From a checkpoint of a small transformer trained on Wikipedia.
Architecture: LayerNorm before each block, learned positions, biases on query, key and value, tied embeddings, normalized queries and keys.
Training: a variant of SOAP for these matrices, 138M tokens, 2112 steps.
Each number is 500 + 40 x the weight over its row's rms, rounded and kept within 0 to 999. Layers, rows and columns count from 0. Numbers have three digits each. The size before them is the row's rms in percent of the matrix's.

# layer 8 MLP up, 128x64, rms 0.332, rows 22-71, columns 0-63
083:477490475510459501520381514521531494494509476471545419491484570554451524450502495503524577542468527571521498515530508470433496473504505505499523493468560527457428474577481556522445442549438502
112:448526515570456470429575558442472458482473498505487505495494461503505509549489463396522528431550502493542466535509542543556542498492476424558528525488453513459551524514492508529541564503470424
106:554565483521522485490524542489571524438503506498542474464546429462497472530542483507501497498456421451450515497571439575567540488544475522448439470488547484452579516511526520518520551505556546
088:522410523519546450562505524472569514442529448511495534467452570521504497570520536558506456520514504518545455489481461515536447525502423479556529449500569487571500493509472488452513516550415470
093:435513514501488442517492500415535464461478406538528480531524503529480541504528511502513571506517415562440539498484511477394504557569536469473466486485481447569493443527527456477491509489558490
099:463535437519436466537446515517479438493520426473458590448485516541444531469499509439489522533524550500510487570548475493485481578514508571543473454486459406527432499510501527486464482506451503
108:567405503521521530496504494466481477548533460542524504469507551472428496466497466440515468474521492523540472503493489461451572529421488512505545549460437515483479568495510554538563507483378529
115:531523514527535468604475457514478436443513450447512518540518523483511517545551563456488586521427435541516459538525488526537448499551502492521456479536497455578427508460460472487498454518542503
102:500515508526561505527485470526509494471516490567521463521497486428520585420523502472518561510510452522515497479493460482458481546521456370437527519474556479544539539445527513478479423517414510
078:435479597428496409520486539487477519522442436462556468538544531489507469472577425549447454463480526472478478467515474500544484529500489509502429433512547545492470510541482494503541491530563500
097:512546505435490504539596527504512528447468515444468425507490552515493530459500551522542536462464545486449548562481494546494494564484437498568520526459505532475502526494522516483545434607564512
096:419511541510565559488523485536490541522473526506598502476486495467546466490472430425399552418483513480456569505546441560568503511518486462502506508493502528499516444469472540520531507541500520
128:508571565516487555478497466473481476510493538452468541457488526553492486403486537501466571499544500499482459518519442559576480499473445464509515460523468579525509460515487511532521555459477378
084:508559516507561471539552485419532480472508576555529500515465491512423484504543485442455500519471577545502529482438450441465499559498516479479518472525554493546479476528576420574517534456498501
107:513467622483499469521453457439558526505455445550472528571493540456515497456489488460550496518520407527469521479573472465545459548516468515396486433502504553506494528492489521524517520499476502
097:462547582546477453455454529408537459580500470443500512491436542521508519518552482490504510459550594482573479491493420523479474478495540524512500505543489462492505528528476521528528608508521504
088:427485520536449453615472490429482500502536462446447486537450553597461506496471457510498537488508476469489489540410503467550495522518472505490542473459508532489470537559485456504475555533431468
101:584514453466528520460604500500491460559450492452487504418532515474498458519528475533466509493530488452514512526527435569489430516541478504475415503489472571481494541528487562479570522525520432
120:513480567547474453463500463425556602472430497537533487499439573480548465529489524522504504470522452526515407503499421437509506563470522478456545487506509427504522545518519543481531495514484464
102:458581542519435510503472547487460451483416473540527512515456508410513560480520506520526504526545532488498450512448528507532601521543479566503453563549560461524461485536491483528565526486463525
082:447479504529413456461523500502520466497486489514529498493601498504451571536466500488488495544459525516460503592550514454521475528424559488467541495467513467497448453424601527547470468474472524
088:495503458449527544566474555569512555519534511457522541500504451467522489549472506535497502514450492545426560494544465531522562558462437476424554470418520537471547468463449543464538498519473544
100:496525535488545532485473475468564417549455510581517475487441532525405452512600474495472442497440480442584549491532511423477531511504523495444465506493529459503532449526497482493513477518490468
091:555562552504483542523470506493567504528420493475366527508502544509528578533520503524444452572550468444461520475450506512513508517492508475512477508492572517462446507471494511495519518531417441
089:492496537540509494506434529421514514448459516452501558504511578546455539411511514458576487488498455551478418505459494511462499506505550512538478517522536512436430493416561467491531521475472441
095:503552470579474536547488495463542452533475552514562488458456544445411492496504448463469556521494473472485516589499453546432507522513511474453508551431539542485520465499436563503514490542489558
105:518510470494523521508527498561498518460511445454580486489554499500562414585487500484443476482484395546425510506594511469504502547487456455493516447489506485526492497459492581497481564463477464
098:473434582450479485526485514486483443532505526494480545508496538456525467500564463468537587491514474475555447589500457458527539503545511538454427516532472509432451543477530510556492457480499412
100:508489516464563519564503452430507467373479467457522580451484498503408496491499542475543513452430481499515461516481515488516471468489448576477474500541426513532482528547501502450479434484485482
091:503546454478535510559514518503510543506512398507501482538637454445524442533519502522552476524529488496538471504490532559560466500478519539533455482450518516488492531420407472503481505454483445
104:533554515382494501471481488468409448506522449465540438531436540480482517549472543513545507574510506523472459454569519480535458486465504491538498529424528515495535496501500589517474488488432457
100:489561461521524468428518538518550484541413512431572520464491446482480517515549458494471469415439530523515568501470538491505526433526501539485526531465486477469549579535458510495499424559464508
125:472516504534487456424569570464526503423494513451517473505501484507491496450548502495547541447415559484480438550441526499512561502527529551470442519443482491451468517568571523429493477484529481
088:466490505508524539547471472504559402485487522503490482536431588510521559501465516441467495492552415528462512468497544488464431446555542423478598540496502544537456486552495483503517522483487516
103:486599457450512534487533562551455454570545503442512524455507503556507444459522461504537501512424483495446515490467533537455589512560503479493529583415520480532472493486444505497544489520507506
094:551569507528531570498571493504425535421524490510506500439463515543435487478500528482565559489521511497502461515553515493488490525469512492467538415509449502495515555481547427575561530420487520
101:509585517450574543448449493526533514461455560462451581495415549512482534501465499501518541549475536429477473484492491540456485540480508490486477545493536507475437501505545587540582479471479500
106:524483443457532468492511518471526432486474553483495592438488525581481544447479427488523523478484519548499447500453512517549454507503472584469464541545554517503419568519490521511554472469438466
088:502564524470460536549510549464472537508542502509548547472526534484459543523526456545510441485476481486456523509583500422527523461537471560503455475431465568562455571530461481460547509575537477
103:583531493501504484537476502449545471475508421483448547477500559555454452513448506436503469475512379460468495513509513438518588511524477499467576462533521559512461543489493508478522495573484503
086:492538529494474462489442540539524433539465505420433531552458450545493544423506508497574510445571456514561541572460470478524503492508507458547439521497491452493489501512522548556512453555458479
092:462479488539599421534479572484513477439502423508484546530511441549496479460469440491530460529503457538500463492429493509514495525446516575532528565415487542528450552494461483497531478486536528
121:521449529481495456479477494451588437452526507487479532466481524502413501509521490575445509469534475492534494518432496483561508504506468566474473464554438476508466614492487526467506485555555421
102:486512511521500547507514423491500492451444514536413530535553571569473513515513521461510518545463502472492481521496441408538587521461551467471477529526414505528511510534472515563503469414450509
100:520537511500512565511454569564455468478517510493438486488450495487549484441527505473538441580471520458486535512492435420537467450534516458471537488486565440582494474562537498483472511569447496
103:494539534516482570533474474533448467512503512553511455420520529486580478478483531474460460523513523561542449480517537514542456544535392489510475441457557496547521487449516521499540550493434416
098:476519569480474557480488510508514499460469509476491493499503424572514553490477403433478545508520563445452417502535498521470549499465467507479433522499458569520557549465578511478531527481434472
091:500460538465460507531478513520485505382508446470529474437493465515413491497525540531434564544532492512534441510506543533526410593527465485418504487535491496495444520506504561497492475523525450
087:586602431473485550499430547480539505524473526475509496527460443563499501469527488438569509467492483504395523543553536479519513542549481475454535479441501488448484565516528485507534530491526520
113:494547513501435471466543514486437481487479464499521588459456483470512527561482519476539587480525369511483536526531474505522426462516484440485465541470576456512476523501452495502489541540485435
# layer 8 MLP down (transposed), 128x64, rms 0.348, rows 22-71, columns 0-63
084:575478511472468479410517459518519511504534482549500481515498483498491468522558503490521461562538520486532622478501521616513474501546516531492527488528571493534489545563514475552423517517572461
119:533530551534518543500548550515444516508486440560486534525511488515472493508470435488548506501507476439413505555537509519581506473557487461499494497502521584437509506477570459582417555530519458
100:462477510482379531439479499455449520527519458504500607554503468485485525515506549484457570537505491520511482542459483528573481481467488477462514497551533517477445488527545425530423450495480435
078:484493507436442472446524524449536564497503512559449504554493539497473513558489476534477492533473539544568420480482442460474467458435529477455516490567543499502401477514498542516493460529592468
097:509522558468510499522489535542515547510509516530503438499435440536541545485524497470453529470456526432550527569485534508444472477491499537515527506537503442454543406391593488494539479499491437
093:498475480518488496576501465540471561445497446448484489505606498462485528404515464465483475482461510448499518482474460461452553523492475459541505503538526500496493586558470479510592584506466456
105:455458544508545466527482522444538582528524501459492544476513560486482463453491460444481499456423453483498484599569455468543458514488477527436481463425553452508480506546493539516464497424513489
113:493526455570561533512452464561488525437450466454460521459385545481513457485539498488522514488506446456486467512488528544476508534536470518425561479482531420451509456503553424472542498500469510
099:472483537512447544457495503528523445522492488488519554477499492437486547516493507483546544529550495491506570476492466507500503520540543479445535522461481415442459540548603426566551446579477448
082:529528522526467574430484456536449521578463522538564519491462527416509536513514458512463506520576417478540536413487499486459473554447411490475522536514512520544517483503460523490459493531518454
107:568528519530411570495458499531471421493489459456485565503528516537542513534484522488516510512488452532543466411487425455501550446476518495420523517550542462545461546549517477499518531511450437
121:545471541502463557453538548487583572472493549517526443434443522455486477473534476485528484535565473485518510536577433498510431512524484480466521576456475523538505533531402522464534534492476508
121:521548516520528529489429484563489636464508492458464561528516594521481539476502417520481443467482501468540494494499444513575507497433470565518491519521456498493492529430541483509542506524523473
080:472479543500489504508507500500462506619525520502600511503530462473552437537463528524544558464468456488449489483469531483429506437526489512479443541406568556497504456535492500531459484429501481
103:569423482494495449436499492427496463475549474585465525473539490494515514474489502496506556511482440449507563427517552488620512541538488529487514452490519470507546480460492463474462555568521525
080:560503515497540489556537525538480494461482441513481469510515464498458471567521438524514477445572527450511567508520519544504467519518538595458543515483491569548525511583574434514510513516488591
088:567529528492480476477526500521520559518488448493479499530457531413596476499504503545513521533515442441528509446433506475471477453451518451581461466526459544528551457539440487509523480470591455
091:597470476505424448508464492518535459495480460449450517514464504467454519535521456490536483511521494501473462420435448527584513562455501544462522532514510462505480616512548436508473505530506459
109:530452489477550456578524524535437468478485373509525525465522494522439433449500472524466491507526552386523464504444533514542501491531512541530452458488452534518487556512484455505467495458458499
109:540462447556483523446451443531465535473510403487491533497445492559481398457518493491521535536570497525503516470489477454558490444450480460535470570575501587514495510535476476494504496515447506
077:554497486514476519501498431487443556580532584475432474528531581422544496462478467527476461489424517492456548486429468558516476496530518520492481449536488526478446540506505449471465447439515482
088:507552408545479507472554494532514445557524515505464471515507459572466583504579538422543505513485473511526491492515524588499487531550550514441472444540488579510505506567509511524493478536557470
100:481544553538489528490514435496512456462502472442451546472483430512547488495486418497617548487502407509480485457497573513532505565514521476480513471475518431515505516481517488480591468492427489
074:544564590523583529438508451456498457516486479437477472493500444435509454535541523501509543492513518510443552457507526456439529472470523555481477453540539418478476520471474489454559460506505434
095:527496473502525529467520535484525485519538583536457520511485521476456513566498506471476500479510554520489547476562492409492508476516545476550485432507543613576604418530521513510464510460494541
101:560404515465462525477481511538447502552445517510433526505438466467534433523450488520515527558463533435542525506551426518490482493453469508538481459563453520538426440480457548458525524511484485
089:520502408515420549468530462514541430466554603494447565496469445480514531534533517450536494520550499547488523517485463548461505524521461535471533525489475518555531460476583471474567460504494535
092:489525484481445473496472486426461446489566480468564469550477486490531521504541555530465475505509526524481515514364479583496573503423484454513493450456467482484509461461483513469433434529498528
106:485521526520506498488489508464550396520525564504442526455506466388492507530583497506553461508423453499550567515442506473473526490467508470504447526497468426499469497505565546558539516500547479
071:582512427505445517529490483497548437464487497429478522486500496466494489503518577450458450500447486555472475551503459557472519561499480456503552503392507481466522479478526504426439509452441543
089:472462502573568458460468554496463573514459509467520508520500451558504509506511504475446427459563528440477473446520504542479521452518521462532524416507531529514466523446484509494411581561506542
114:482472484537547517501477464446568528541520481451505526508538525441501494442555513521533474545562432473436561496522530540557443495529603537533475483475422492451471500489555478519471412495530511
129:533546456447510538523529545493556477454540438522444441504505537566561513496470451464468517416487600529507461436518532473462447540527510473503533523418543475571521527469471538510515493513541515
080:470493506546487473478531479520449603480513491508493501436564530515522533421479526513492525502563526470513554397512477536452563462504453519560462451487535515537465535567507425483511530547557461
117:517530516560441507532529430530457489480507531508488517526487559489490467584436532449475484557425492453500493506492512516481486542468493417491571391407515501461541493457483530531456512512497562
102:438523478525561419549489502473505422498552507513524507452438446510447489468517548564485510534472501427490541565479515512495458432544524493459454462508472503510424515497461459415423489509524535
101:473398531534457450541504549426500470509458462468538409482468437475498475532529474545554518529536443527533508525507544499506543508527516557541554473543481514444550534509465541543434561519534531
124:433516550514493475497563520460485559506488491415538462510505535533558473507481493465484527475492526513484493554505465568506494485569452560500485513543447505476475447582394493553527552552585511
093:521534461495473379425514501479506469493467507458460493536523481590497596493485471468530488530452424518462484533480467478563519527533464606493490503489529475450499489463562480479535492497568481
097:571447537501521478582520478562430533560514470511574486473511561472505495450472551565508492521471554466448522477455547483479535470513468514507550450552481520470472486581432491547484495542523569
083:488483489552501502430572440537466529587489459519452515481484471542496510434450468408523463518532551487469465375554460542451539495506531484532502461491449489523492544474503511515458513460456525
091:487539463468510420465463493541421458518545514566535510496586441548458514465522529479490540558469495550509540456459527557474441604482496511489492478499500461536508550542488478538484429537552477
120:521537492536501552490515517501521512501505599477486498550518510488512465546464503424444473498471441572504572451581531561457487461447521404534515474496445543503546410496492515486489449456474480
122:483571523568501465501495511482557538510594561547544396491486456507486520533552544505473453480459456511399536462529510474425551465538507488499524520501535516466476486455482541553504501560540490
098:437506474557494475470516486476569541509454455449476502518586574515441536520581466505517534431509498512504480557480472510573518560481431554474529502487437528459450583513464540465511506483502472
093:478520548451577464481562547522529555468507610529526553505505508509538470510523519437557542489528464486469527448490494452516511458456524422480503531418438488490483555523480484419469516486561483
098:472500456466518490478504439557548483478512437552420539544509477439513500510444441476475492448524446532471509469480523468541454503474506548530526460571543518537390517465567479479527450514421499
093:476534500576467555528510526529528468485523476516496579489490511514413483457568502504516534556407422524481522492439532513537525526526474482481542544480440497462490533513565455602470524480535559
082:515506509523499456475539456496519524503444577456467438556496528461460533460507508465450435476434454378520525523525486533446476526500536504478487419514483536563508501502477495464490454438572436
118:460488507491491521472521489429506505544507582476495456468538460473541465469502521522585485502499424516441450468449468509546505566411419456485494529420499508475574430544525484462500484461525520